{"n_layer": 8, "d_model": 256, "n_head": 6, "n_kv_head": 2, "head_dim": 64, "d_mlp": 1024, "vocab_size": 8192, "activation": "swiglu", "norm": "rmsnorm", "norm_place": "pre", "norm_eps": 1e-06, "positions": "learned+rope", "rope_base": 95700.0, "rope_fraction": 0.25, "qk_norm": false, "attn_scale": 0.125, "bias": "qkv", "tie_embeddings": false, "parallel_block": false, "init": "uniform", "init_std_qkv": 0.0611, "init_std_o": 0.0, "init_std_up": 0.0611, "init_std_down": 0.0, "optimizer": "muon", "lr": 0.00166, "lr_mult_o": 3.0, "beta1": 0.93, "lr_head": 0.00597, "grad_clip": 0.5, "warmup_steps": 200, "schedule": "wsd", "decay_fraction": 0.938, "decay_shape": "linear", "final_lr_fraction": 0.0, "batch_tokens": 65536, "seq_len": 512, "doc_mask": true, "train_tokens": 787300000, "steps": 12014, "dataset": "wikipedia_en"}
Each number is 500 + 25 x the weight over its row's rms, rounded and kept within 0 to 999. Layers, rows and columns count from 0. Numbers have three digits each. The size before them is the row's rms in percent of the matrix's.

# layer 2 attention value, 128x256, rms 0.119, rows 15-42, columns 128-255
101:528461478495491491523538500486504545494513466520491480525467503551498515509527538506522516482459520500519432475517510496522521461461540477466508503476543493515460521501482508519473482500528481497459494492502438495487504486471495518506543455500464523470510457489495506514496489516496552528503500511472485505494474521531493472500542465492482522498482513538525476494537501483487498495478
102:504483490483519514493493523475473513509513513510489487515526485520538492476469488473506488495534483504531497525530532543480485453492525518511464493470491438525520490505522538500487504490468454509476507487513523479492504542530509493479511538545509519491506482507520495477513546527513501497514505536529502543496501507520513514493493562522480486521486537507509497536459490523508509485520
103:482498513538531491470501475558486487513500530513490478529494467484525510504493497472489509538475502526489543531463474510529477503476510495522514467513513472510479492495512493471519495558445499508477506512460515518474485504452521483506479452551502468513477504514485499551512511488503529495461492443540507511469514507513492504522522484498490498512512500524471435510490480497506511515519
105:510534535502466505500520516564526494511541527480516484562529466495463482469501465483471491547497509542517480562486480525476494501518507508537521545553473477493532488481476490503507500513516458495472491526503490518548547465504462457486502501483478498484507506521539462515501489525469540475500514510505509479540466508490518519489498487524518515482511495485505502531492518476521480507527
102:445462467499514528524530464517533525465552483514461519505487496506499511502505497527465505530477505501491516484507493502483522488547511517496468481485468512495526544487537517509465494532458500484527489519546458478473509503506483509497483526455500499530508482508551493506519483477553488520491472515458481488509494506509527480465503466534500494500494517475513422492529481464494539477477
102:546468541493493518450547466476510479528493475499528459491516528500452500469484553494491523491478492524519534493479489509469476459512503515500515474465501502467513554495484468528480487477478528499523488541543520505480491477507522493532487496474535475493490526478498496508488518512564524536493487475500506468475487510515511495527500468507481529533544452523493477492553510506513494502476
104:481528540521536487491514478491483493466529488536497533490472478509483534518510459507525499473502504496488478446523532457539507495532509469556529477491498503472520504499528480530499469512525501481508500547472486487487554486503475486469512507525495508478520500492516486531500520478501492536550504477535537485432486457472536534526511522517503509590506501510493523477486493523532490537552
104:506485553496485519528472475551478523500507479473508498538481478504506533501529510487495524480480508504507491477448532460533518491471495493497510484518510534533499550541473527502477505540486456497527471478499447465507509483537514476512526530489500500511445529485487492500503523508508472491520462498484437467459534443470513485484533506479450530485496468474509544510498471525572472506460
109:514546467484509463501507498495516533485469501503524560478498455501495461483461484488467462518446489536484510500544524523484497503449548477484450511483517503494529548518532499503512513477468557511522501468491512518488539517509457481533504512499484496523464504534482522509465507515476529469503522500540458467557498489471510531478498494541536473506458456486496495474459543470491534473558
103:485462483540517512485459456522438486499526500487534495485496489483475453498491478495491516463512527470499519519485465459485468496493498448490507491493541508547520483511504495510468485463510478487481494464511530456498526509512555507527551500516476508479492547528522479521501491517472530477474539445499450460505515501502520515485528487511508520456498518501505503517526487462468497524493
104:512509521531468536514455493513481491516510520523503513538540524559529476551465526474506534464519514526526511531477535514508529528516531515459465488508481507459485453528523489530461502507488484495468469516443501502497586497508473513473477545521537455523544493510479496519541527504493508527526488479501524471485566507459494463512478519516495541519467466497507486485510507497491504467500
101:509502509478496510501467519474522510553520495487500494525493481478510572498500505470463464480476530503517511515499455500483487532509482497500469501567517501464499535503524493508493509494487529500431495506509511490479479511517464517540448473492481508531475476476504498546522496518515457500485488467509492485482501494531525479487458492479503479524482459498543517520455479533473492520460
102:551524506545468492527527494532474507466519499509535514495506500499525536514496486516497467497497525498523513513481497519523455488539479479480499500511496515492518495494483480477511500500507486546508527499474525504500500499483522510492513519498481483517500489486501514460513462520515514523532534508496506463556515473483493526492473486507513492474545533511493513458530489508505455532476
103:523515518494522478496487464437489495518461532497498508502493509503492504523503522503530507531488451528524519509520505527432467508543490508546509455501522490535485495509505498469493538538485522523519522518455500485478539482471520482549476481471469524487571508477514537471470546482490534528490469484458513499485465491495485454499450500486525494467482534474528530505522495486474510507456
103:496486519539491456496466478508518517515543499484497473496483460505496504479508480481496505534478514485493547488494500488500473502524557528478500470527468494511523507510532495528541500495489503531486492472445507469514488468499482557481521516474525483482478472511539494507483541466518511470531516499522526511492516512516461494480559484537505528489460508468489528537460480472480534492449
107:495512485510512485465502513504506469486457486511466460473470506446486484510479485478493495541513521515528520572512443539491467461496551545475484504526515462485515485528525559552496511534488502507516499483500485486488540452486504490468534510498477496454519526499509472450509471510462486517485491463512492485487520463479499502518510494504467504506474461501530472513487497495500531499502
101:475524464538506501488489475475517463507449540466480504459498491511516514499534523510501515475505494503505522539512510459503488482535534490507466524481513507494548485512501484534492509507491532481489470480516526492523495504488509482535520488495510533555496475498537503513518514486538504479481454499474497498481520551537488515488499520515477493512502534574482493538509480506523504482467
104:545474531489510520538533496514523471508478516488510464489480483502497550526444462478454518464545487539507508509487477485524496496446487526473500510518503485510512518481470522518467516517521507522559539491474502523528502504496455500556519492485516499537489513477510491514530533501558521475502456500468558508500483569482502464533509486497563498498454518479542472514552500489476550495540
102:494501470478483550452526521476529505510542496538471513537490458472506472486503482481525511510523477517482482543514490455466492495511473496488546528481481484502511493473536504480493461526504466460489485550513516525530470548505437545488503522468472500551502569505492475510499496525537513513479509473500481532519453526514511546547476476495527517521466492499467526494497471529498516475493
103:489481527494491526506497538515539502479454510500473483523512506550501471514507522499514506533523538501526467481515460449505485519469540547522475565505574474506536512476485494464527514522522501484506478477464506522492519488465515510537446541532510539465495529518516512533514507481551468541502491465492492486488472478519497453512474526504540527534494484518500505468458527505506506445527
099:489519489511494502521510498468510532501505495527506475489551513495482487516468482467480516514510515485555469495556515499495499463498548524508553467538521505523526490511490489526560507458501563503478537487561500518497499485492476510487479449490505456529493537488516492500505476505534494488512472501494462507474562521488522532473474473531491479544531518476533468495502481460513541522497
102:474532517500474528485516560501465527529504502452504506501468481504518529512474501486446494467515433520505484481500474503523474452494523532498471488513508510477489507457514544481516501516554505497493501529491509479497469467543514509486497480490514540505513501492531496475492532474495515486499530483479486478487518502535464462467470472498523520498501491454526485485473502520507476527539
104:506521484544519544505469503504451544494546471500529480505498528480534486490498519475506503489505442517503543496488475511473509496450481519528567509511457485495496491508470479470474534513569523487480500496474510498534504491548490467498493502540477482532524443514527513495482529515519492480509522479506529534494508530497505502488510503537474507513493500508494522514481494515494484489493
101:478503507476466478524523519505514523466522514462504497478515508523525485504456471531499494490475545529540504475467515500526496497490500545504550481520487509516497486534472483501511505526501484490504455527500500530492477468507490471504555489504571545501515521496489494542520531494468575526527510497527457534499528543503531489472491534435481467520521500517484483491553527486482528502478
101:474512508536487484530501481484542486526489534468516484516533473509508528491499502471517478486481455480470511503495499532475503528543519466509468495494518512479529542506433483510510479516527490490470483517450528480473493539482508479460527477518535488508492492492499499488518531472507539466547521548454482514537495499510516506479518532493512477471525481465443520519509507484550537482526
104:465462480551508499480522503497472473495468493497499493511441491525483471522499535473520490498539517484513513470543500470517548495497482486468538523543488508457526497556506481521569505534466516558518506545473536480458493509456482501503469538514453465519464485471486528505531505498492510497526525506512482544507530515472489514516464506469549492462531478445495493520512518530525493514487
106:530483484495525530537520483517523518513485505513520511516447516483463467474491512462500506481483483447470477521505484523534513498474509503495471524478466529497496429477494527525500528479483516498495439528536479506485489505502535507522515473510538510474487454490478512497503489495551503509523482498528481537540540471458520492479524475462492466445475517486486514478457492520505515488526
100:522490572533472476490499513466522505491473495459506519486494477466531478496469494486498458504480502464481525526476478499487506479537489538484502494549509522483490505518469476479517479533476504454493500529448483501526504503547509453522542503497499453496510510484500487489533496507537493485515473521532510495488505463486485489476486482488515480493438532475485478492468545510468513467520
# layer 2 attention output (transposed), 384x256, rms 0.267, rows 15-41,79-105,143-169, columns 128-255
102:500507452481490473494525473497545499481475502484509516592523481465539466532484440485456520469535517515493514521462463511510494495500468530456553510457493483505482459499474506495500523495478543508481480517504529499499509493498510463482473496471508505516492514528497506517493474472543472485488542520493498492525506552458465507497510496509444514484502472481461540455482540522486467497477
102:500515523466505474477446469502496516497492497455511481518444507515482493423518483415513551529494484523498471526494512522533514498542500491511444500509507508511477498516484470539490489491493480518465495520471535491516436506492490541509542521495487477495525495478530527479506510487520494484497534486463482503538500466475468524534499491490514496481468499478515483524462478506473469474489
110:515509473554498510455491496484518512481522495485519529406488481483498502532520458500503546510549452436498505497515498496521502488490508519490543481529509509483503472489496514448502546491510519481482480480501521428458527527509548492507546494498526465523504510506484490515506507528485498520518462502551517498558495503476502504483536461544517531504533455488547519496522480499506512512458
100:527507485486516535486498490478505513520510476489493555519468484488521438514493517515526500469477495487463492487493539540530444485476488534495475523489502531515492427490548507479503455482540476486498465467492506498488535490508492477517535477516507503457518468492488536506476508467476487509462520529524510507492513538572539456487513466518507477498514522523456455492515528524506500515498
096:536478479492540544519514488510495467498499517481503496446507469491505515520468479496480452494539507494523441491477432469463501515470490524514542505485511495482457487525492479506530524484462508504496455500547521503454512463483520498495459495457489512468481543478501515530459488481503488520504477486494506530472514530529527526508472506502513498493500502514516540513530537510523451502561
101:509448476496502487567478515493530472513451512518486496486518467503514508521505481530543502465506482512459468510488513514482530521544534491525530509476488447505520486540510548483531555515514448506489546506487494519504522533534512498457468521551494486513503509516481554487474489500464457550491503471509492534491494506509499542509486521481495487548527497494463492482517523492497538477497
108:486526477486451516511522538511495481507490504491471482516519429480477516518473503513509477481542515490494497508489488522479520502584490497538531520526479489519468513528518474548503487463503509526511499522534516519498495525476526486500503471507479506485514505471508515510487474516479473439518516491442472542485557500485475520472499474491487472493485539414493486500493463541525506542516
102:475488473503527503545495485501571447516509527479498497505557486496484503482500505506498475492507510489501523535508525509478507460533523538454486514492491515499438488511482524517515483470499473501510507526491496498468484482480467486453470511538502557531461519481488497538518492433492531537457500518502503506527504547507419522473505482535476496503487453502512519499516507546522548532516
109:495532421510471494483529546472461497491489496499518496516471541556485494462493527528517481523540464481514518506501476433506491497510526533510474488460539474497474503481496527509499487504523466502496511518519514515526497490492493471461478481504460530467517523454506505469473471525485502506506490497489520516462469454497510495540488501512506516543549532484536511478481486507494547497542
113:524477476487494516481496495477509535488534534488481459533491501480471491464526489494482545515499515512497500485498555518475484537488474519491502514509468506536550499492495506517504560499523507453475543546490522534493501458515498540501490558472497535463468548494492507554526534530466488505473485477485489478468492509503530499462544474461483499475502468496450499523532514465465468475468
107:522546510513512493498492467486527512529514490521528516502513469582516485515501503491499480484496455470488493501505471516511525508487499534529479534467515464532489473488556470497439512528500527486486530487538549495493522576476540509491552479494497535471466464463513514470490540475498467468476505507541520471473489497530545500516476552479474489503497509485493508494515490513515466495520
109:496490511505496522495519513502524475512469474551507525536503463503512446489486490458501515533543452507529501492485533495488507528499511491558488502510517491498501509487507466506463501503488521525505523472510490491498471513521497582493483529445544475549473526486546487558494504511520511456510489438517514469506516487501487554443534476549515516504488505514518544497537448454512526476540
105:471477512449476447517516459523483544464495496495484530487511503480531487513529461556468523502480518509472532524457489515459506514481549500478504481560486480500490493470508514501515502547516496491519513498471483496532518510542513478489513478467532526491514484506536475535486477489494472478530475486507487505512515505492482471506486500523504487444532480519483543528487507490453499492420
108:500491490495490541495455542488514492492534487484500510508509486496543525480518502512533498516474496522467490477505466513475497474546492565523509508505532514507485516520495551480417499519493499496510496485505514498508529508512519496498491495477468507454485492463474452508481484488495449505523499474501477477471475496495501500503505469469515500452488534507536461461526498522484521497506
106:502501494507484481492497519495479536473526493531515544532485506507497512488486509467492515475474470484456478504500496509492563473500508534477490476468533489479497508516512528484434509520538510485485548523473477468513513496515433506483521511498481532510530487489505547492469482531501489524517526525516519519512471523553536532513466517501478538525477462526506537485488519482495531472497
116:468526514559511482498499485479465485522474514475486529522478515515520529478509538492521458523499546504495458524501503534518499504471473514515455490484474510478495519495484484462463486465552502482493492464483519485539533499518538518499490514518514492518558507510439520487452524489521487474474521504512496495532488450501504495489571516469459517508505471498533482499456488527507532478502
096:529498481481479543499517546524508483505505495528493474487486484503498534490522507496478476481460485475513497468519514469519483526513458523525501485459529490498459499495485483524541488515484514531496473509509491477559458514459487479543493524509510459505522492531529518466501493497440496505510531540514520508501490535488526490536479506507483502510471505487514494548578524491494499489465
107:525477538557487502511503487456512528518510491515490513496507464462500468481538507524533478488525493508471481496462484529477472528488503524559492510504509531514483486510498499473483452529506461485575472472500498483532491522497529527492454523470542457523509479511497501498496527499502465530490464474483469523501471476504513501466471453541511532491508547480543488488510494459492503527487
106:530542521470517494540498502486489503538485486518511475521480504523517564468512475477520479532526550532447539514493530529509521530516516525501553506526477517510522501507549474477512479498563464491475469472555522474509484486535513500505507498491504507516510517502452510547488455472547493495500506537501516536521477507500480550518485464511548580502465493432496483526489490514525513511541
106:530498464493468520493485453482464492459479492481488511480514493444483519493507476537509466519496472415479483468497531505535509501486564483476481541528504512457450501511512507529488473509507518517526492482489489503536454538500514511490493498479517518509494485495450501510461514463499495519462486485493537490483481473541464530511525495533487511465506507510533540428521507500507520489491
095:492474459523520492512510481502490484525509500476531491487467486471466531477487473527495538498534506517511500525513507571467509526498465477503432481487504494442481481519471507516506506493510481560471518485511480501510481501544465503520463511535477465459463479567519500493515514504444529516501478558530486500547519524477486546473497495487493467473488473462515514496537480495488481470471
110:490484509517522500495457519425535513484486494510507503495544492456526501501527496471515446498532549491508553498473505473498529456526501502496475537552484505471459514450521460498491492484469495485534504504494494522507531506477479501503473555494516462567476489519459528499508459499524500538521460476446521524512480476505471478461493531467453474508491527466541483455457480532488480490509
099:524490429518509458496525463492494509522484487503518474515503491511530513435477466472485495492529501504454518460528480502502500583519504468518501528512520491491506570496483509476537478458482470527508544497460468506488472515452492476478476521482492539504478500488480529496523483507508499496505529515507538501499496543505529551481511523486527460465491477523487530522495523508514502512458
100:540498520477484505480505477506456454456515530496457498513470507470500475494457485527507540504529524474533497521507503492513517474514535505498482521511542506496503494489473455487511530481539493541527478494520472502546536512495508536529502529511460458480521495539487477496505517540465523507496466497528509545534510550487522495522536544466521483497484483510494470491519516493505467470539
092:491511529524480476478507474477487484507525501492472481564523486535489511514484480475485508485530480474527480496495556509505526482512483490459457529484481500497483571472498444465537545486519496492498518519503517540497471490483485528526523491482502481470516496464514503499470489481513508471504449515507480464512451503542491470499476470530497532475505543498517440477491504459528460497482
101:510535482501541516520480494505507523478490509478509504520512538465448508548518504517528464506476523501488480495492439495470487465504488520515514510468515461539498520460459553491467511508482500550505507535525551478492490503511515435516480541533495503498483546542472501535476518534545515463514495464494498523497490470522524560531516515478478482526502516498498490529495499473455487516512
100:498526490489482488517509519525504520543477513526480460523520499526484480499492510485504458496468546498488483517472477476514453512478511518516521450486525498537496516534485530502503516503504496528514506486482531513497433499516492453485476480488545521522546453489532517509499501470454467506522486515499499548500458491481484503520486540536520514501516510535483514515495445492531523495519
082:503510486490541522497493523492478490521519480474485487454495517546484495477528551476542485493535465453514485547495529503501461445496506515518476473487501480508492471533513496449476566504474435493492519492459499495500533503501507510534531436472521493499555505487505520491496472450539543526479502538487509502554500513478492477498467479521506515504494463470493483530517462468471501511522
088:521522532505528524481548499473504527487489467508492506539504501483536512533509475494509515464564472484544522490512538501504566490564533503476516475476508531486530517493536514506506480488473496467512466524496490483529505480504509487485469492531484501492516471511525492487490522489545503532539501510506507504517477516458467509451519470511483492493530533480537517499519445543461529513453
088:505514488511507478495509511471514521564513530496454512578445451516512544505509496495519497512491478488527480508485530527536481457528516506483518501432482491528536494521456457507507493480448538532512514507501523535557473538512524507503489527508492521501464405540523508503506503484454473489499498476469500494444517443495489498533507478514495516498525520505492515487502457521519540497528
091:539528468524469512481509482508486529513552506501469485536483459545525504461518501478469485485492428551480475525481495488543487459509467480473525540497479499511520521511493486528497526459510524474539496518518504499525522496514512526499454496491479492515463479517490546484490488460507473459475460522493520482519493410514520535475509523498521477528506505492530535488477509456495508470519
092:493502491477524496509524490517519497493532534509523462467498494509466502485518531484523495523503496479478550501517489477499519507524516501499463473498479501533491515533527514490548460496522518460469519490499500474500524517484480517505463543528508513522501495531539522449490485504524462426486508518472566540553478528529517504492424500489478511492524546501512460491522448459503529499466
099:489496508524473482492544545449545472488538524522524478504493477521487529496510584527487477464538485497513496489496477523519497503519458490493532519473517512505511508529512504483530471478536521508537454547561501512523534474451534458525490498495512509533497484537469478524470478470528474488481517487476504534502510516474469490521500520505478490484514516438493518503504497527479548497507
081:520543517514521512512481473468494475519484496495489544496503490472460508477515495490502515458510517490467489473505450506510561517490486514557482539458490527468448443424493483483451493507455520505464479521512517528475525498479471470464491543508499520489503516499462476518492527441474542497476548490506518545487526512494498440516521485521516531539451520502507522480490509480483485507483
092:520471486436521527491465520519512491496465476488446519568473520492477480545508491477500512471474503463498506505477545517472502513516508521498511473506520514500465502499484518520508446510497434528527493459473473554539480459528479495487528526485458462457493496465478476562497511508515473502469487511516497514494477466497537483479504508485518538491495477438510537465525505540544488549480
097:479479502488489479469567528505516553545503518512522508452510512503486434452479516503488485525472489509484481531517502481496479473466490512503473494498472575488485490476540517526514486472513531499490482549518509522464440535530504535493509517506514459524480487537492451486508471461479472466480533479531489494521564475499484508479499475525513476462483508464503484515451517525500488486530
079:502507489496499488505441462533506515483445489540512502521507529460490462536530499501471527497482489469473492460481521483534478515502486451539460512449525494499504513486485472517520535495519518519494492517479481482467499579495506495510532512524465458489502536478494499471501505495462536522521510499466500473448504517482513481475512498539512487460530484505449558519495539477478476467469
094:529497528518516501476473483507511476476432486508467488479487534496534515482490513478541481447506458543540500556508523462496500498518528483515492487503484488493498473530510517521477486485508477507502485460506517506530505527503497504507545532537474523546460486481451519499547506489500488543456530462540515506444506497506494507502497453499511503487492494503519547456531515521500495535498
084:492549519489475525482547503503495506491549516521511481530464509501482477566504546582503500475518479491515489530494496491514480509530491480489485535507512528495535499498515501488547511520561495524510500527564488471491506535513496451467540484517514465479500497473466481494512473477484476490524511529529554525489496473531524490505479538474505495504511503481503523532482484504463501529509
087:497474520560489494507538512452531510497483461515541531516523484496483510483484520497509515495470500491539496490457504487519481532489543474457505510542482531515504495461532480524502526517494537486482505536479490543515472503482498499471523522494481443479509553527505461488475471468524479541495549512471496465509563519529508508508550496472467489518499477523510508515475478483547522460478
084:506537500472534516537500477498481463536496502457538505502529485545523521503500505486528488530526491440516476490504464513510519473474499467509519494530483483483485473438465507518466517503499460513502491555469478499513518505499487507518473487497506527513536499485480555470501508554508503498497445510498478512490442527473493460537488513522491504512534482493495448509512466475535492514524
082:498501469488529558496493503482533512549498471510503528510524447477561502469523491523490480505463493490493515521491560510490456476511521511473514462495475546486479459550483482506462462520533490492522446495487513480514491515489500472495503478506491486505450478468511510500491526525510441514463541474514505468490489524525511505485516484512471539532493514479497489543497502510538462494495
089:516508477507486473491498505505465511503483587496451459504461512481494489472504542484511510496498523496479558562481529517536472497493546502458504549486490480510506501509487495501518481530432490503502481450484500494475501548511508491512524537513501502501522528468511527496526470517467509507539509470500506528458508489534504496489477476470526478450453508506447510464503497513496511516505
095:488515517464472449496512511503514483522506530527501490503496495453504553474477461440434513486533543533495488538517483529491497508527489499462482542459482484499504512470480488477445533551481499441523488519518533497511475517474493507432492546529519531551501520495500477478496507454486529488506499449507473452463515516509513531482488484523472510494531533533483493488502533500522475504501
083:487499534514508496524502484501488510499463515506479502484527526528520538525517486498429513482540487489512514528472517488504491499502524471493542530473522489496543520483493500502494553489505496474562468478503517481505507524439487443528486501451538480552469508515522494517499468502474471494516460519498516458508503518512494449544505496485504515510488507498542461497498500505506531524571
091:494538537520529525473501506481499498479484507486441498430477502463505511490508555467552494499504502516514487487523534481480488530491495480499515497472524536503519482503506515493481491487483491483508508536495548519516472504470525528533539459481483534533455511523504512519456506485487522511509532519484516494488493499477492478541467509483501480545502503534505528523510509491518546464486
089:498493541482485484463539577434507502435525525489467495466491518536495535504554511499509503512527513539495465482478505486493500513502500492536479481507500512483528479499542494477497505473459527501526507486539498514505508535499509495504533490499499497525499501464504513525527496529509497508531491538517538500542471490440469492511495527484541502485523476480523479532531494532479524509525
090:488494490508507493499521505461503492501515458496489522466508525562492474515499509470493487532467554557495453485484480509483479488510543520540569473495474487482534485458514494484540476479504501504503461467466506510518480521485502535489507517521524529509468528470524501518484473446467478452512482501507498488459504510513484493486468475532503482497537484515505493466493527496530549490512
095:519537511535465482486488462506503464546522484491482461516456472492504491538516496552474513487433456543514490498488458536500510479537517539515468468517479496513503524504519538467524471480528521485474521527493497523501464507521499551487492536514510497547530524522487472488432461487510505526491497514496482514508537494577498441474489525501541536526511494488519529509463512486503474539462
083:522501490484553535511516507502500492528511521468478479541491468449493477531556502541468513507509435496538498450561509507507496460497493521502528474474477477507524513549505476524519531497531495521496534510496525481536498499467515504500487523486554517508451477462529496493496493511496491534484482520509513540505545475488480510498438518521487496495462498433526510475471496509480449512500
084:497518471505466509511459514544497462497500500521485500439496507513524497536483524506519508515507541495538486509489537506510518494472481515513475479516533488512530527546464513478523482496463435521534512470502484495478470540501511468556512429512507495493504464479469490554469527473480454475481500490478516519468482482524485478479512500495483456526506469487470513467477466475516510514523
099:499489515514491492529507511516545495532486445492551524482499520529503535500504496479508504515490504457489462543511479525523510510488497532464501487509553510526494484502464479527542512487498482449469489511517485493503516557472515491483521527489497515488539489490461465523503508486495491467497512475479499522480528501504444521511521492531466496506469547506466473541494520525495503494514
093:536491496495497511483509539496489487524504494495491516508526493501483489554492491518526474503507472496515448474469565493506457487533477487524505482510497510475500498544491472495505525498495494514566473524445486502543496483501509477496513483463448484502472512516527490543500555525502497499494491520517480501476498522477470487533542497535526483502492468474470525516559542545491482489511
095:501498473475493509502463519520509497531488494553518489518487556466540484500479487498519503484498455464525515478531465478458521518530453534514486514500496496470523492491492499501535460513505472493485516501507466499468440526470498495485516497533492488517525495481522530544506463546484504524495519534503481503428507481454536476514495502502479518479517546500495515523521529474470478470484
110:486509527558484541533513435525523477511510528516497515488487466505500448488489492539532496476516483504478493527535457465500473537476512510476487497486497475470493459552513497549505479486496505477498573521506506491482533500536525499557465449499500509509476512498468485588487524550488536505444515501556507496513483506506516547489480479521504476467498469505509547485535458501519498524509
102:471494464511528459505513493479474506436530537492523496483489522471491480485527484521474518529470471530505511514525485520531529520526496483551526486507491502502439486524473477505562556530472467484508507496485529509550485486505484488482514471509417499522443474473480489508468514511499476479525493525502520481488517537513489491501454503509434479472472479524502466492505547513514487515481
097:488511478447562482501534504482509501481514535490503506481465481565530469497509495489514521509470505489474500507480487529518493555462513455485549555503513494493487509528513462495508482472505503557456455513511486505508478457487474480503483505569482491534507477495480493486485490518489500439539526456518511517500533524498494469477476450469468491454512538488507463474515492548529504501503
113:511483503473505502480506476501460529507537493516491506494466506504506554515511531505503474488530503476484518498486462516502481503462503541487496475516526510524538471542462488500510501490474501495497464500483540555464494500491510515460501470463528512514504541496578488481530478495474460482490447467502518523461504489519504515485546504542471521492510513516492515501500509478497475485465
106:496480521509489485520433488513487532461512470494523509446480510511463506517527488485565500520523538502454501479511497502487518520461525520490543534459500498513490475520504532499485480486458540506479482430512519476509501480517513542508517516484484485467465524448541500501462474540508519463498542506545539485540520510520497534495493533460500510509499494514518485502516489504468504459479
098:519491492500475523462495499514511496565479492504522529493475556532510500492487505533473490539524475517445500514445511480473515458481496511509467522494486481484487496533505514534511501502574505474512499514527535515535502530483477530523532466498509550478514489500484467492535494529504486452541514466512475512498505520514484501513458460522511468483537488434481518537499483513496496501541
111:523483516499452511473458487485530496500469545499491509564542476504506490559492508541491505506520464479502428506486490516520506507524469484515447477539502540501490490477523505516502479508515478487513484504497457505516501492489495457512508485519483547502501531514517469471475522536497491483475486472472502491486505503475541521483495506473488529483525514571445477469499556563499506509456
105:494544480503539524535473504459542535478487491531518520493488533499506481537524498510527502501468485522480489535486487503491542507505540523491452495519491492474512476531483522524460478479477481504500494458508474507562497495524472446472538528478497470471484537507508538442513504493519473546482508517506498527511545499543497472526485505525479505512509461467482504531539493495537500489479
111:458498533525497482511526515508486530494462502507504567475534473510510498502552478501486503493483490556500505500492489486500570516476516483491473537481457490487535518515482494512458499502507476517514489470544495461472506515442486516497538490493512503535460473536505505514498496478524524500515530491479502502477503519459514501492510521501535518535533445485514464464536471516496458523476
100:508479523542489468509514508529499513515473538495515473473472489522519513435543515490488492524532520510464509480532485556503470506467507485524514562493478497522457525536490504528503510484515507466507473536493538478501494487473551479485489538478491482504489493508485509491520551512499524533499504492497560523526432488496505524506459479499501529513503536504531482505484511549481480526517
104:539502496470504507540528502485545501497514475490527512476490524495507517485518505486478486572506503548484474497490521550471462454529448481490519480497509518564427483518510472503528486498529483476498488516520458507541480506520487492503546501457493494475510489512478532483503493521447509497488476493508548486483512461498508536470508537506471539489467491525491505568528490477492491448527
103:535507471500498463507486494474527467489529508489535512491495523468519481512535484529499531456507492530513499514485496477511499443474499504465489491491570486495516496523496537497527567454469549531523450487508466498450481473473492483530473495489511463515522526501535487511465527479489479536474526493537516521478491479543453544566451499545492521508517518506465508516526520480518520546519
104:545541506487471502537521506570473490491544484513456500468450507509494491533507507492531516512486483520503456475484506508464491522493511528456517449501454462486506506504499508542526476504465470505526479488465502491519526493516490489511492507531527526496533554490493523467499542546530464476481518508514514490531494450549455463536530492479513488469485483523477510534535502471520492506506
110:488542524477529484494490510491461486471481522548502485500495480517504473501518508496526525524491535510470511490507495511494491503453509443448526463501501486534509489488524445507547485502486513474524566509530439465487472492531495503496518505483522508523484467522476552499504467490477498496475517530440509506508507541488537533534524503496495495449482503499513539482466520494540496546503
109:458475507476467462505494522470500477529586485470478483476526480513495465478483484490480511496542523515526505510476515511492525497495476465502506548479470494506476475553470491500482492473525513446513481554544529475469489497526482509461490515482512485497528483482545522546529454498492465484518491505503478468486459510458511485503469482496497489531517483516535471483492556490501502508506
101:506513469536499497480512491477485514501487486507510493487488506515487528504461495439521537483519523481469520488542476476515538503524527468510510512473465466522520520522511510550500513495519509528515535499487504527506507458546468477526472474474474481501480494485465466481520493497522510457494534532512486524500481546502507513511482501478490464477485499494491516493506555507540515488525
106:505526468513465524503493487526479498478505532529515486514461502508524464476527512540456485491471473477515519525437495512455514514472491500538459498511539521478513481475460496478508471516528502490484501505518542505534518496459497502488499480502533499480447539519473475480503502525521524505481532450500566525502484493493481489540488510551517525483527536514493517476488518477460479508500
115:517515477489527492504499498482500476494527484532504496466494507519461485453456519506532476469506547522503486464542488518475463536505467487536516520499475510490503488472487539528552471501485473496519496504497530505495486510509499514479499437497490515493477549481462403486493473497503506511524482494517458501520500488484520510498516487492540514494523497483501551524482507485510484501509
107:441535507539474499537503478470509488468509501493490483525536509489525513444516501534514496512511453450517481471509509436498486462492496472462499475509460508510537517480482513517503506439511528474487523465501495542493516487475484492486504527484544527524488508492537496523498526505497565491493490516438509506493476534450473485510463521500499470509519495472482489521472515536470501462507
105:498482515490496529471506487519529564533483489490481496521490518502536489489502459519527502472507506464532441490500477523482513523490479487510493503501506516502510514449530505483532501493478522499502496467495543508487491515489498498460526496495527533455466507490512488516494521515535483495479481492525528531495467496459523498514489533489513512494456505455464516495534500513497507547487
107:502479472541537533527512538471536499476534493478488504527490486498520487478488511483495506539493493481504507557531461491466524506504457493532509514573506500471481493539515467515499487508509523556510500507499467506465514435514522496479494533481533455453489498511473486437472506541481473509460496515515478499509523472502502509483541513521500477516459499478477489514477531545494496508553
100:553513463498532510487510507502482506492519478518511502509468469502505479516469521484501532486486499516504485548509517603504521525512457528489485513532535473534511465479504493463486500542495497488477533500496541476472483517510514490491541483480480509519472512506507509506534499483519518486515508477504510508484534518430508544464508522481489515480476486534498508439481509511517462472475
116:511493504484483489516517484522525471532529472487478493485480499509511513534482529516533493514510503474508520473562490495503518506495487464487474498490504530495488566476515509536518450473529451523524472490504458554544492459530510477483487486517513531470493476498463497532489477522511534506517540522495520498484475508524474540536501498490463498524490508512542539508524542529508489501516
109:498517502454532483538508483488473524482495512496494487509485473535518502523487503515489479487469533476494464452506507528500481524530551484544479526482496523498505495497512497534521529519543491510493468518536526483497521518530531503468517446499500529466484476519483478458470478551470516492485446474483504507501511529506503533486499486498504509502539529548500522534505483459502500485508
106:469490471490518533481497525527502525523482474514475474475522518515508508561506488482496533515487507492442514469516485467500496499546491479460531487486526485522534485532453478514494498457475505523524541497500494486506563504485486494432533563517539525518473437522527494513524525503534467497520537483528488508469532494505500494501501530534491547532470532493518532498517470499507487461537
099:513537470448478486480496464500534540510487503498458497535465505516514502510514484534451540532525498507533466502507519501533492490500507496480501531539534538473524468463510514505478545508506500500499518486466501482500489439520485470515449495476549474548500487494491498502476544511558508441510524515461531442471509511477467488489453476511463489486486463497485505522477537475515491466531
109:491552494510473498518481495509530500536479498520485515480490501488464500528488500542522495509463521515502520495499443463450485498525503522454547487526488515507531514478483551473509510544504491467498484485545501475480471515514507446505457512510478521482508541498464490497484507505482552492519477460493497565549463512470481477537508512471510473497477498498540491484444491518498498491516